Weights of a small GPT-style language model, trained from scratch on English Wikipedia.
Size: 14 layers, width 256, MLP 512 SwiGLU, vocabulary 1953, 10.2M parameters.
Each number is 500 + 25 x the weight over its row's rms, rounded and kept within 0 to 999. Layers, rows and columns count from 0. Numbers have three digits each. The size before them is the row's rms in percent of the matrix's.

# k: layer 11 attention key, 256x256, rms 0.0834, rows 54-63, columns 0-255
# q: layer 11 attention query, 256x256, rms 0.0814, rows 55-63, columns 0-255
# v: layer 11 attention value, 256x256, rms 0.134, rows 0-17, columns 0-255
# o: layer 11 attention output (transposed), 256x256, rms 0.117, rows 0-16, columns 0-255
k54 125:490521485529496467477442517539477506467532480494497532472489490500562530474528490521506480448493521491456473514468503520489467527505499449481534508502472465502515554527512506470505485530493502531498557510490488508506501491519490520519523483524507492482486527534514516515519486506487451472502502472507481499510550476490456484543515513498528509513486488522503539509516554476500506448528472512482490494473482527507504506507526487489500509473524503490519494463446538441531510499530483479507494531507507468494498481479506492466453511476463523473489472470515510497506481507519548490499409543486468510533514521503522499508522468498484503461438483507510481452495485508517503537529506514476493470497529457482512531540463475552485485543515480501496455454506515468466518492531478
q55 131:490467508460498495495512471526493517542491444500515445502523563487510491473461492515466513501516498495491534495518505494517543501483517487483476508518529543515516500503468508530448504502504495521517503503502491456486480490505543512477502500501474501513519478495490486465479466484522495484474515513475453517477462530537487484515506487457504488457509468505496435504496497461486488507532544503538485474503554484523472500467518478490467518547486498471448468504490522510475529576499487507479489451524487539528490435507520491542494500545478500537478482491466480522445501534502515474489462485475504489458452503546517512519465499487434496507504492533512446480502466488459510476503490499501546508531498480499521512462483516523518476520469498487461498465508508453510498507523511
k55 126:483510475502507509537517495508499484516469494504487459476518529512528520463524487497497533494478466482515527483459525498516547488475531478497467502487537510515500472457453564470471460476500497521480451510509503503510493479501547516497459450541494530492516486532491494455499486474503499470502483512487477525451480521506468465499504479500470499509535458474546447530522515476515469478493542509489521489532512469558469481481505470462513507483493520458503471525485528491495495559475520546517507459524480500514474499517524513515488491519471455502441472480471502557477494494484531512483506506485524421523501492519514537526449463494528473510507479526513479518506519487506514478544467517490514479493452468494495490498475535507506526517500484483446531490529529477486492469501507
q56 130:504498585485488473518481448522482497529495450525489532475464521503519507498533521491532459523460467506530476511510456506460481501487504475466512539498534491462503490482492509502533531549510503485507512496490532481519526461512462500536471536487468485495503452492462532524472500461482512488504505468519485518481500516522482497554492483518512468491530499504523483476483498481494477511500501513483518472489524547506513476526534482461518457513528467509493496480477513479485512530491516538477483511540472494502472542451512499506494521490492509494484497512482511485505478532515479549464457494500572496518514527516494462498466512523529534475498507535476523514446462511468506492512537517503499499478493512466481428527510504468551459503486463548496553521544490489478494495471528
k56 129:496490497522489454496506522544492512521518484492482539537528473491471529523505484528486477519529528500532487481497500506497483487521531512472493537491488456508499507469500479513547526472502469488528527493559545475537476476532433498501463509498452501496489518460513484491510501498480514507498523504474487555472495484471480472547485493463525511497552497510510528475505538501535482481520539498538471444504492483529512476507551483509498499533514501528475511503533533480482493489511542498525520481489452449500536543466462520477440526523517536498505465494481472489456516500474478527532507483498559499479503501498509477497476503484527523538550493557461506510470478519440523515515528484496520500517498519481504491542501523442517467513504486554485514503519467518483495498496527
q57 121:466463476481496510462526489499518544485504498532535523472529487468510486478466463475518551470523482515485478505504522531504493505458498519511541495507464472471497520486514461511500463511527451502532471478513488524548484463475536460468487478476483493518503509507510511513493551497497497505509512491455470516505515494488494484510532530511535489477529483494492481537468437532499513497509529506510527487461465483505496508520506516541527507473498549504505479458487459506538510465529479536542547559518470476467481492462508477517500491488533503474457493489521507493513499531467512500493505488538489532480507507559540516515543485471479496531507451554521522510511531584460554509500503524484472542545527538506506519501502529515479490497505483518483495502501477462486501521483494
k57 126:513483542470493454511460500524512512473510471509476489526507493484504497462499484507522539471515474487486510517474508484520485484475469564500509492508468508501533496484489495482508486466449479513542467446535486584492482462466520455496510523513517497531514506486510466528503549560498467521544539471479533506459516521514548472527504508504522512496525492544495492492484453507524494529511505475500534474484480465525514525501500508502512498498497509518525492459482464490536488498498478501496513499532474489526463479477462508510535469448516524478490551516544539511509499525488524489476487512528461500509473549526502545474489473536491471461543481488555474508514494542461496465490491532481434502529486487487487501519494474474485467467470490523486526494526517491507519465499486
q58 128:482456561499481484525480507505500540529498456486464447516550543533481476530489521483523482493473536508500488537516530497497542476457477517526555525509473528467486483529466549503470498498526486518489532510471512549510481528482475504457432476476506478532469494480472511510503480512462485526478498498519545424541508500527508502516515505505490526475533495519516470476471496455480449445494486516475528463488482507467529521502512504506529494507457511445524499495521481490509509498512513485528499479444480511506477508503500478471536509545455512496488505508500491489505513500523489539501500527517516495522494501540499473482506512478519456513501497490506514513497491493541505480501492494476481550448525533525483502491490505516497490482507525529517548589511486490508504489474476
k58 128:519489487495476465526473489488479510501501449500487471513549526511499506515482535486497512454483495467469457523501481514516539496469501488518533543486466492484433493495488527504510520520516510499538532505496548526549508504527478482452427492505536539523494500456535523523527481555502484490490481481503488443514514494499511488487458542476491533483501457526507502516490489474462461510502501519502537493489516526508554526488527472499502486452497534508486505456540508489503467457521503522534514535476526508538490469459476472505535501543518488481475504498481505528525513499504500519501472526536506540495471514510531485467452511493533481547493462533492488479490504498523504538496460475500514535500487512494506512438498488463461473477527501494526563524475523532492486521504466
q59 126:486566463534485506534495487524504496493519499509491534499483471498478549519502504469506509543537500494539491495511560509497481476503523514487473504516543511506510515521548501537559456463490494492527522491499530530522499501520458492452477452491449512490504470503500532521478523550533509486458556463495447509541452493494486461539497465490522503447492499477524444488499482498519472495533506490459516526485461494505520500509534524455469497500479475531502471527517482544469542509512480556511529509480495496521534524470500493506537505488479545538484445567504504520499537471527474530502553513523495471473466504501508504487485503502492537517520496524531519508492533494512506490490470518485477474491483507509494516489533511510494479537486507488522477519505480477497465500511530
k59 125:506547518480498527508510501496508516499510509505525537501485508544532464489532487466523550489490461468534483486557488512456463510531500536519511501530517527485504484476536477523518469505497492466530513499466518541473544554503464524487476480530520514500475485505478525505516508481497531512528512522547481522523485463540486493484497473477555521504489544504476401524478464471519487498480484483497519489456531528472533487523508530491484494487500500545530477485496538541508475460473494489517523489535526516520516522509507505479520486490491513483494458540474548502518508487521501526496520498507534511473481499512523511468495433489465475491504487519505479538489493479514514503492468543481466464508516518467465547473483510480485506532484504493514496421467489513465508449494511
q60 130:531462489476503522511510482529506528493527540490496517521479554469534506484509496508531517470523464462491491541467495520495497499470550527471491516492508518542466470495505545520511510547558489449535467473494532472498546485473533512512485519480529481487481479517501508475473500534495529416511484470469493508489525484495478546479511494490508494498455506515521529549492523499546436520457537465497462505495509482526476550491503483467501486494500498460504469527501472483498514462512530497494519460506557511472538507480478478504505521469477526511530520513441471495515495496494518455510528529469496502485497509478476478482513505503500472443510521508555515479481484514528514496527525488468512521505492514490492510526459478482476436490515502484514544499476504471538491486492516
k60 129:483446494488526514496531450492498517501526538513521467523489545516525456503524509524480492468520471507510517508485433483487507503488509508492460505463553476506450530495494494526537508551499518496506482488463495455465498484529520510528490516516574520496498512488492501497486522504502498492528519494464491490512450513489497478474516493525535473467470494514500493526506555457500460505488490461521470456458545500469462504466523478483503491494537505510501466503503518435496523459532462494502491447538516465493505468523493471494514531457456522491538495490504487472549514494484458492515512510489448521486508486535495471470498523514497501470480463496493480521502517461469477522496520519508514492516516486466544519490443513497462505497503484496537487480513528468439471470496530
q61 125:477524486480487503484548480503537534478501524454505486531473448505559494488521502503508506503490526454490512485526442485476522517536509469480476498511518514517498513540505480481463478545490472494474480528463520466473501515551517549507453516513453470461477505499464507504522481443458537485524499472552477508507552479508493492510487536482557462488515529499517505506464485512497510424519484510495499493479529480492554508492480488507461502487504490535526522536492529492531544523511548494491502482454474489489488553489508493523462488558468494517484462509504458519517503489549482518503490501519517467510505516529501500477528476449506524516496513514474522551510501485529517509525551507451471524532513503515489504497527494495483484502491499523492493483469487506465472497527497
k61 127:516505481467491547483512460487545486492549486516462519495501456479500512502522555510511520544483487456513507458528500507478525534505510489504519526501478509476492485509476502490457497490478481502516510524479521464469509523514526492532471507506511460498492487535484517503519526477529491531516523389532516501500536496488509529487497560486500483514500523479507515493516525499496464531486473520512513493494542449498552483536506465491465501495518489491499514530489523501575520467494531578492516476504504526520461534469478469517486477508493488534485511498500492512471471458532473540517473467505498476479515516502506496437508535507503485491526473496526482538502471494530538530541544489483499503529487515500447501515552473545490491465508517502475496509530469480514501470531484
q62 134:498501514476527523499495503482510476500494509537492512520516561524524488459491495487476496527522516505477550517509494472528470482477513485473492466507536478524517478471488487502526478477512520468479465476466501515465485495540524516523527501499498515501445492461494552531520528499489490515500523461465500514525504538468469507504479480481503518469463499507580470554502523461505559472487489451506537511507506543517504530469510482516531473518497496513523474501545486523486474515475511509479483492495509478511412454519546502504491543488481518525462525502481487518536507493500540540519496489485504491486524496482496533487540469476520494462508536496524461449541487506518464492447490550476485499510513534524502521455518480496515543475483489534485469501473483519503465538479521
k62 129:505508498516523477479530458480508503490537519506473500465510534469508531483536498530505453585536530487491493538479512467497467504532444515488528495498531504458492520461500480481520471492544538510535527510482492463466529482464529493486482512459479511512514500506507468506517524514495551512538539460440493520483513491497464493504488466499499493475514484547540517542527450490461516471478497451500522500536500509525473509533475498518494492514464509499512473546463482497520439480518551540477496523499501483501488498530495494479506493512520481516474488480514491474492533480526516469514511476480495503511498474486497506493522507459544469507507473531497458507495496469524514497543505493496536478515531524501483564429528505502508511516487473534501474536443511501492502545484505
q63 131:514472531516493530456477497499483525503473527509463510465476495503523524501495524477531500523498441484472490461493515475462484499475533520524520476520481492487480527523453520527506494517463501457456468543490537500490523506503542542485490458486514484533492477532527512473498510496568477458513533511477503508528526514500499462489492472462536479488511482512538508521540489518453502491478484503482497510527501512513546460486499487512505467502483487524559500551497503569469497534430496487487548462511501511444494495513500517552488519490501451444498490517524526533444488503491519527487490508488511512463505476489506466491475505495489507496541492471542504517521495508527523502521494493469473514544498510494526451489472493479524540480548510476468506493477537482476508537487493
k63 126:527503490533492548481456503533482494512478565552524517511471511494475530507488494440465465496487501480480494501490509554463526480508477505496535545488475504514503509508493485515557506554481512486510448490505511458507483520499517517528496504469528502506515512546464505482520489488551506505512502516452501456550539551498470537449472510468492485485507484482524499503561496490498468480472539565527528538470465496470495497525489551484478516474518487497556511508506471487498451503497485456501519477520497486486478518490491511543523522473452533482491504486491490552513483510476491521508478504498553496469518512505512489512456517484490529464537510495539487506487530534505515503513494544463497557485517471491491508480471498495481498499474484474464505487504461508490519521474473
v0 093:512491551502457484523509497478500468486509472526521480475503474536529486443497500489519476459470500474466504523484518493507478517454507529495500520523500497461512502523475531483511521490483516470521474499521564478509530496520472495537487488512471563516491501499494542526475530580499458497474477467517519516478497518473498516470471540469489491492519496499530510494486486493520538447500487466500543528534493474500505526468492506495474490542471463578529479487532475505494506486502510516447493530524508500485523505508479504508478514458477494474448477500490472461517472500467493478513524497490544464452504500531484475455534525538540516506529535475473471513523480451496488515488486555480503494483490517483514524470511449500493469515536504481462472515519504488504543508538493
o0 092:459473538516514506514498461508532516499431493527540497535488506526516515543517480545476508481487509496543451457497451498512521510469535448450516465491475478483523514479514441493511526485543522529473530480477475450498503506546502472488551495480525493497534517479520484485486501486480504496529503456474505524480531497485491484531535511510490502465475519498475484483518508503518482556507483510483509506500537537512491490470517487528497501474499511477496475503474478514520504509468487498533482487471526497500478502547488493498526459503538509517495479510566557517483504495460532452496529537491521498522460507462513494512445512522473492490464517480514485497457530558515531459534486501519505499515534472517475494533485544487524528495480507548504554475499505508478497496454509
v1 097:493474475466461521502536500513503442487560524507529478483508489509517501467506489513506503472515516526518575541537514514512473495499490511520515518530513471507463476502502525526469512518506504461508473528476449461490486473486528483519520488494465472466476468490519507540515500515487527464477488561485498485495500496501530527534436513520516528520520500499490507490491487508504474475516529492483463504467489539516477472459474534469517480561460529495551480452471500492533541493484459535503501493511493510520448487562496502502456458492477432489518541535500481482490508515489474514445535512548481484532503522493501439509484532523478504531494497486518505480535510480502489531504512483545486521501465485498483513489490483487498507480450517479459485485485505501481497534492482
o1 093:493550472538503492477470517485485536490487506488545531507516469525530458531476493479519528519507521475492444470525486470531478490524519485499459552493516489482533498497521500480489475459466484520498505491531539535489497532498505511512492506548515565491518524474474478500488512480529493500508479507477470538463500520489463496496450521474480464440486512488499493513497465519483497473491500555515520524476496538538480486513560477494512460482524490505484495561519486474501489520512518502478467461511492536520482538476513453493497525483524492486503467463451512501514544453484515488506516502502521492464475488483482538497495478419505505526534491484501515504467512489462486489497485485531484458497513518536455478479514495501525480490525548542462518549471481490491512456478482
v2 095:463523474542482518507479500477508512484518481456523488528497512512510498526484495496492494474486506486456523525481552551479524535526530487474535527503469477446515448531493455518494497488498462491530499461480506479501498542489533514477510509480497430489482512506501533482507489534517471469528526506502524545458481541515497511523488526521513488500484478505457489484487526491485535503529492545532514500502517471512463509457515504513486508478467491499548488541516491525480467501482496530508508501487464531524524482489474516462491557536494495537494467465471542468483479500502490500543489481476524497546493496492498471534504504531468489481464486499477478509475478425537484452553493469462480513509520485450454506470508527451493472497505524528478482476488484525504519489511556
o2 090:499455456495547449474507501519521496480520499533512488495476507508528455506529495509476500484486504507512499521469529503517494505476506514488504503512498538513484488488496542518484478487542485492456501480532538503429488461512482528510494469506520576501503504496549473525516462425530524494456436522496523475531481506501513535541517474497501482562499542486484536517523502512504484498506489473500497523544549488477499486522466490500453464513513520512510485504537479497494484516493545486518514487492518468486520495515535490511518476483524543494485514483547490505500503512510480535532498510487525522458469545482556497479482490457529478545527501486485491484495536535485485470503522486511522479527484500495497469532478490549491477471518505480564495493528531479484535465506435
v3 095:462507533522483519496459532526515490507564541516534495491496538505528520496494518506509505470477515554512466515516504454477468517485488497499525487501543519481477484528524476488491499511518469485488481503508497506535466500549517531526522517489481528549512506507478492575507462464489483502489478533519516513446476524486505516523477495518519483455530502493495502507478499531488475456406474525475519436512488460509497543493578457450487533462486487500483521508489497480459491508502470498492508527482503484515500494484476486471522516475491464486521477556506506481514537464503522517488515509520513477509500506498458512517547516509441507505458462508503510518518545497489560530522494519472485525478523492508514473488505506500537473479518490514523501456538493473534486511490487
o3 093:515469482492508522528485507482489494502504528505532472469488518483517479500488458452457537514475498489506504511529517506501496520537545502505513541507469493514523529501454515470493529545489492519509514484508500528541494535510475484501473505508538533497487465536488545515491531541515516490507478506511497495515518439515463505503490526473503453519525510488495499502544491469503516524576519531471497529504502507524526486536500503516538493504471517510468512466534544493552512512464514470535523461510508530485490535549474489539524497526512585470465499487579519521481485510508520444513486504471453477531493499475529509527505464506501495464521516518527512464510511487522478457485497484510493504490500514500490496567534541510482516462485520477484478508453466522478453514512501
v4 095:453552523482496464527470506473512449494541500501508505517492498484475474477522502461500506516502510455473514527522496510537497467537531483476491524502485488518488494498485490520507559503491530516504553503514484481519516533463530536492508501489511509511482541494471460492497486451538527509493465559551512504465503480439495525477552507497458498492466516541497518518492509467513451518529476479510519477506528487515518442503489491485472503473514507449502486470503523471466516504502491526515532508497504502507514494555513503513483516485477521486525488550484469466545510549542488496463530497470503456528477522486487520491480493477470479494537478473481491473509533516506480464566517577478522477527497524468484508481471463489509485528483473487509461499492497489506456469509465
o4 094:509523488507533575492543523498502518481499507499524490488507480491509490495498495481470499509502506530507491502502487507486452449470516457525512490491492518484523493508508480510522476469475477454467470561489471521469454492474498518539472511455501502504502483488519485492495521495489486525476553499502495504513474531548513478553455497539495535509532493472545523470523461504507512502532474519487505475523457488456473517509477507491537526551493512489493535544521527503527491500454510455499503465518541495500501535487483501498519465497532485482492506471488554493469444493492503548506480505487439556469515495536496513524515495510522493507471520494504533555486530522477540524483473499524508504471506506522471493566539546497505517524520497459462511526510511474504565505482477
v5 092:488479542498501499473512478463483543519478511456463463517527491517482496453504539472503500466532504472494522492518515467495491516487483456488461512527532460528486520510535507500504509495514509450508525460510528481481495478487485546511520476458521539504506465468534498501540477491454510512497458470530498482515510504538526491489499486481533463485483483520491469496504505474503529494492518470423491530494492496478486500536529496531529442564489494486526521502502491499483474533447519512486493545526487490526520526526510495511455532484487528498476514507488476484492496510520519487476481528508494506473480537488441473482545511514479525494503507478493475453481502500532507501451454480522537497558490452494498519546458466497534463498534464545499475530464515489496519465500538
o5 095:503514488504484490502522490513515524508480487542524485504484494516481509523522449527508514559516490537509508499515448537535544469501481503472500471511517590496506500490469499510522510483515520500466466527494497486496466521491521496482494472517483490525503492531541496494462479461492506489510476525472496522465499528514465483509494559476478543473505521512488520462491473487530439504472497491545523475504481505522567533448504485506527505484488492496484469466519509507467487502511515491519493452502493517495443514520473543510484484500521461564543490497468496532474490511523504551515527489482517448518439498533539524530477501473473515494537535509515506531484488512485529465547509495504478508480527469505524481495528525417473533511510477518465503479524518521490481494499483
v6 095:495466511519542530495489514499503455507487491490464536516480480491480482500508501469453501507517549472528501502491503453572524560489513517502485472455491526512462503493496480495511502497490473478521510511475509502490495514470496551520504460521492482476518520515492541449513479535456520506463478500460483500473539462502494475539484484480448472491492505552490485472488524442475527508456497507496467515507507487513509525484497487547482526521504517528481491457530521499525520496486431506516526479475506450491481497535514498497478540546515496520457498487503479515487483488540488475479466522537505468465520513527514568507505461517509516514530533487553539485518527509522490525477521537514462473518504512508510528493471478482485479441475500556492490456529490528517504506513488
o6 089:514564538496500498478533504492515525504535491486524482456486508556544489500481504517514490507468505515509478513479492494468499496478498511529490504551481478510506517507476471551541468495489505514470467480511493449471502489514529522500517552468487496464461487523500464518499498478457471485516463469554473510435497555503496522494522551523528576461516493481495495520492521485482471500488501468529491494491479504477518522503486510508500464503510516488444495504478508490490542469527541449493454506511534515539517492516503523517484512477548501479533493508503505485501490491474531520491513470476544541523488515456455470469486537498532480444500504480514527524504459527510447474497523483493546493513512516504469478469533490508505488520498536456499507484490546530489522542474502
v7 096:504457481547481468553474535463547508521517531498536498540503511493487519500496518508518536486482529482536530498476521488539498473518565469471498486538475514471538535492504506452481523504473533507489510488473477485500513495516534481499506500491499487563528525465513465441481453506512494490476438474440514485534495514480510478508521501508521479553465489502501480498471496507506476479515448514514511465515492505531485517553504536473502507565482490489466480546492491511494513547547495491501532499534485488474497499499493481510496507484493509495511457479512479512489526468550499517495493535511515519444507502515535468529499466455499512529486486489495504472516458488517525537518496526492485506532504569533456512501498503482485496517509501477486542455528515464500523510509544
o7 097:482503498453499511497508458537448464506521509491469525475503438490494465494550462460515472479470514522458472480538508511469486476483503473516557491502495508481510549475482511527466482509519486500502456478498496520497522453486478522466491471473477552456470484523453484495509505448520465480480520497572498542489514458482535546526488505520485513485490459497477524450536522477498510506519505475485518516509493514488529496495530475510481505490469515544484472477464519459507481471467483493489522500503520532530531484519510522517518507560473512504537519497460529460496502489518482487487499485512501504553511478466515481533522494517511541554526521509509496526489539563500538487498487484484490507499477457518501487498459503493488490499468508480498519514443500490518481475527459
v8 100:523510508535469533488529519505519494504515500426539508491487486517528488477477488489532463488502509482482452474518481493547547479512466466501521471500485516485503538498513478481468511529489531472517524509537483505508507570511502497530503577497506525482485494436512509494483566539462497472527525502537519514506464509505485518504543501499506488468526484510492486487536504478500504511491507467472488479487482544505530525507467499511475472485461496461486500492499518520495493522513457558509501508494479486465490528554465512539489518500477491600512511508480567501492527480516517515483527502506475473496540516501466489529451508511490539482466507462513458506518484511498529568476495482486493502499481546459501469504509483519505508474521483481529517527502502482523509479501473
o8 099:509495479536502504499494467515504530499491530527481519505512522479480503495507506483474528492472530498518507509498529547533440545501508491494492492513523524539459471527546500486494492487523500533485453504522517482504525450485515508493517486476468506487536483496529520527484476489568537467494474488500474465534543486509501533503474516487470507494478516502528501502495438461492479527538497491569533524480473528476509525511532491473572523497522506492490497486519514441527513514496517524522514515506491517505520479498469448544538491511538489463504521541434496500475486459484515481513492494523476547478486530466485503482468495484515464532500521531498443514496483478470464504519522525491504503470503473490468515455514504490499482515470464451470447503493468495536457528462507
v9 092:512529507472529478550506483492499496439441486470533529479463451474537509466514513503486494501485537498466512499501519496510453479486513522492483491536522524521494491470510445518529502474463491463476499530503496510509494476554502525530504504537519502545458565518550528499556483495499501493497502510475512473535491490496507511482502523536482469505494451546520440487502521487484493507512501494504465522468507526465524530457537510518484446515518537499551525515529432476507537524521534524490500482464457505520526526517488494495512492485494483524521521482494471492531485491503487502514508509496486530507525563533488499474507547491477521492511521514498489505525498493538479514508479490487485514513536492512519472516541521543519523508536521480511512435535526533475495500478549
o9 091:517522484515477467493526551531528498503525510525486475476527516511542505484513478521515523493530494493515491477478477480516500549479487546521522495487502539502479488512492550496526484479497504557480494489494499486483508504523503500463501513492468463441479493483500460495484530496479540478474494475513481529454483505507469509535489486477537513500466531521496537470518469506522477480508529525460566483514559492459425458512500480508495501453450470477489512460511524523492463489446504486485517510506511458472472493537492477517487546499464497490486537492454516511500503491509495511499487490497530504493433469512478500511477493511534487503524498509516504493459478535505555489509492549510507515499459527493496537481453474492506503508513502534492497571488487480472463568532478
v10 098:451481479498502540493447488496479529552510469499490484496511490526498448483483501492463505476472497559497515486512492504480463527472481505498522478497490501516512532553508512501514452528485523499514504527485481476510523471529521468505527481529529450473517471496476482510556516499486520492524544541494482505512508534493508529468495523488497489486451452490534429473536500526443505536455523489506498473486453497492556440496520501507474477495552521473454477499451501513494473494520499511517488482514464479481483432481475499461510502501453486523493479533508491475485459544495526480465493502505507490483486520490481448505488500511536507534508490490470519507523525531445493498459494503481491528508526508461501500448494512539465476526505496494507503457477518494525514482494523
o10 092:577486527474484476478503532480514494520508519469511464524507503513472554524521492555504464510515538492500527489509527490529517496469490488487510509453541484511495532476550499509499487444514480528485496474541511528520454497518516497494514531494521524466484491519495511505460519518538470441499494562504515463465492447473494534487480492522525506488523512513481538518482480517502502500559485528499508511509516520466489479513497537473522535530484506547468515521494474484474540482513460533467494495531489528523476522503501515522452505524512485529514540486514513543491501498499509523543489498513467501491501519532523543535549486508529464474486498503494508464504490477506518475528529517501522483467525526540501486564507486507541521544529505566478478492537553491491480496508493
v11 098:487490495481500483570522479494531496495470563476513492526495517512482501515519518532502514486481474524504492480502488521503523489529513505447523501484508510485497535535492505511477482522439512520485505502507478499496484511485515533477503476500488504523508517472482493501571502527476494517466494552436465493466497508519498496541484518497490485518556551456450485499526473487484475493491465471494511516498472517502509481568503494523498487469515535512510486546544550527548528485520437511511553476502543476524473497469474454518537537479547479494473486456512457484514491528508505460471521469535502497486511463463482486512513521482502530495488521502494510527463495467513490522503483489455494478509498481451507524557550453515530494487511484506500518499535504475535489521516486
o11 091:507481466504498531484497489517467488516488490545490513476479455522496481419495469471465511490489489496498493600499475507541483497487485467534471508498517484502456435492482470523532497515522504483509518473525562476514484523517499463506507505502506512464499472496490501466478506483536500476528487486519457508500462508499520485496445523493509513511486524504492492501476474525490503489469532527492492478526514514516497482437503477464536498442485481519462497491489447486508505508510476520502490574471522487509510537551550530516499485538510496492538519479533493479487497493461487510500521503498490528488551474516503492459490498532483492476511485557520539517515490517511473469453513472454521518493475506525504451511448483502497506490475511516460508520487446531526512486478524
v12 099:513496505528475582504486504483530512468544532547518483536544519499510513516492512495543478529517481446518520448527505517462470523515540500511492470499485487501504498530542488537476491464548513498553490507461504482512474473484480462515508494532481548482488557484523488454527482498461459487516499505504473532508484454453516466508492503534478462536464466506502501477475492554505473470525550524469467514491484494508535500475474517522492491536527504520473493532500515491526444523510515516501501491491543483534527495479505477531483460467545486495500543470528509533525459509525528446482495494464514511512517496490512448510506495471503510525488496540537496487521506469482483500486505518504520487503517494506517498484497460479516487519498479514459500507551505468513467534508474
o12 096:478520498508533439471471479492460494531518485477494548456459479500495493508537521502478501474479533555478502457511500488490524513471486540469491535490463475462504505509450485513502522516489486515448514508476516532466507516557501548500523479505515458510517456515536484536519519510531504469533502490527476452480496528522483460494503494476522489496525495512490509490544519508486550504524481556514490489487491474472487498528534522462504496500481491495499444526476472499467543494492476503529535514465493524536477502524543491505512506458488452479472481492509469485457536493499455588494487527523504468518478492506501513454534500528515552498501510440499506527474492513498510520502448461484498539483479504478487496520492483498472484510486495502444482512495497504506500500515531
v13 092:522514505512468487514475439541456485508489487468476544483485488501470505518485456484515495491474461509489447482509514510536449442501462473489509487548490513515473493488485489495515492515496471502511486507514556465507497487522505520524513473512558548496531501524475498506514518488487490480458514508509474555536505532459516515538488520508537500515444520496516511526478487532507475504535454549486502525499509428437517542503513495485456440483472504517488462508489494519482515495495483523510502505502463480531518514480486493463482503494492529455550490483478480479493541527512529476518479472463501503505511485473507500493511503509472522499531487470540497464546511497442513476491507464513441520526483504519486536478482514512485483505521469526479476535483510501470466503454479
o13 092:437477524460493476491510555484482480484533473559528484538554540515497530518478505504462481526463488485523507510497496507499533502501535484513486495481471512482514504473503498525467518482495515512471509489481493503535496541464510498535489506532462490526485457504538494528501502531477475449500514526503494484471486471478471482450483521510530504494490510452537504501501485508481487474506522501471516511523483495535514505508522496527494535488510457482515482514503533496500473460492464458537526474499564450493482497529542497543525463493491486504459518477532479517510464456466495521538463475488506453533469467505480509494534518492503494529468549501470475521487487497520508494502463530518548486515560479493493474511484542496490529504485481499538468517512421469498469464507494
v14 094:527555481479503548503468483487496500540492459472489514515485519515511488528491525539490494521492464501507560525466514491511545478470547524508510543513521478500550492503508533488527498523513503484534480473488501432511519513486525519505472505463518468499513480474518564503495489467470505492489546513525462539466511500528468481490541517475506527511513489478475502531501452481492502545470477497464460511456483496517506459517518513486509456497517514516501524545479504488504474455486421474535521523510522509502518487510488493490513502491534453506517519536492530520544514513525482510507478494509508501483478522508499493517518473510546466455477506488516431481539511535531538476490528472473525489453534495524494503518497488520476560523508467475503539478479532500518499476476511
o14 091:493487501510515493479533477483512496525506477506478507550509500509478520513514436504482523468472500519497464508527475466496507517510483477515487515464506522484455521496535486493483462513449500501510523541521478547520479486487453506472533476513479538495533492538531445565488525500531502459491489502513520480508489500474521535457451520509483473514507467509513469504481528495526496509519484516494540468490497546503523477468452455505482530513474509502491512477537470526500548539542525529496463499516497481493444489476469524462484477512472507540497458483536493473485435502492533499511516512493461512503550513492484516499450517471529513494527491538459524496517516479516477520482472512502493524542510482520499484518501473491540445459485517535513482496544461469479514547521497
v15 103:510501516487498581502483504530488515512511517494507499524560491512488542511500489460506532511512540523496481489430511551500511509505474514518500488458489488511534504532516501519464515494472481536516517513499515521503517478494517494487502509510495500548552547548502512519488514497519476462503514484472466528454492496519518498518476516525512485457475550504500490491450520444493498536512521486462505502481534468488463491512550472521481505499491529484513437501492494515497531507475498507511515471485458496504498501525535506479543556461529484516510513545486478461507481562523540481560508539511494507493521463520485515501557499483545506481518500476482476508490515526466501525513494477486517483523466529532532564503513489477559483482509553523500525511513505475489513494465466
o15 101:502518529503519465493521539466490470505498538493461506524474474530474480527497510489449494497467442513521547510528478457453504466463520470522513535519522517500504492502491494470515482473541465514516531478548515479491514483486508498527489541486494504520450473501507489493522498501498491520464503510525458508499518495489494493447547488529505459516509468506465489489545535525494441462523472516502505488502519496466519503458508503460497506500491478485478520492507496494504507530511534518515470495495523468459491520543484479477459473467510490447450497469510542519474475445532442517467568488482526479529467519501506490498497507524495520505516486500537531505524474494558502505516528483527471480489480527496476419520523530475475477497481461482485487505518491523471488538512493
v16 103:469473501526513490497469449528471535475507480453479553510517486447502475478491471526514471483497500469492462529515506480500545523541515501473490519489475511480497505471492523512474485516481508489523455519521493476493473465481502486521487496554472479494504535513463486564476532498513507481445497491575480539520511480513555479492476510488513492480488510496509447509467490486482479518534492516481483480538497519463497481497451495477494527518462484476521485507502533497520473532499516481511475529487509541489489466530478490469519486499518466491519495471500544517484523467460502496495544526509490531444466483526530446497502517491565483485511528523504486510522509501530526486484505452474498524507547446499542486502485510503542572470492512499527498472481503486511514517521455
o16 100:507505475479508515500546519488502462475478506504527474484534530512483514542497511496483545548506517501491507474466508528511476537504502553543516510484509482472505463508489511501476561538529490506523537506511483521472531535552533525486523502454515519481534496465542515467563460529485477498497520519447503476476510495477539476520506499511528497489471512485509547529539495508508473498459478558526512505522476504437521496490484487540468522460546492520510471526496493500450496511528512527498491506530513504509480495497485534484476477493487540509502486533467498506515477519494484468529498465506539487482526486491456547532505484497483507521476487492497492489485484504516440469483465533485464511478480469493503497542514481464497485455470510466510562529512528533475458497508550
v17 099:472486482448499501532494518490553492532494479522496557507535552484483501511534483514499466473500505508478525518461482547511493440516521535509507481436488491496524505504502498484469480516489486469508523538513521521516495543504460525513530508488519544495547480479489501498490507452515512497542503501489466497508505526477486499523500485466479491549481505480470469511465501551488507516504517464509476488529497470499455507511506477473509563559514530525538516487504537539468518558481508528503527475476491474479474485512479493526494508458491499445488494486470504540504502525500516493544486525500475513578498531491496470531471478501517492489538510560548520532482480523512544521482507517543505537511464486513514502520466466477524473491513527479508523506509472517517544500489478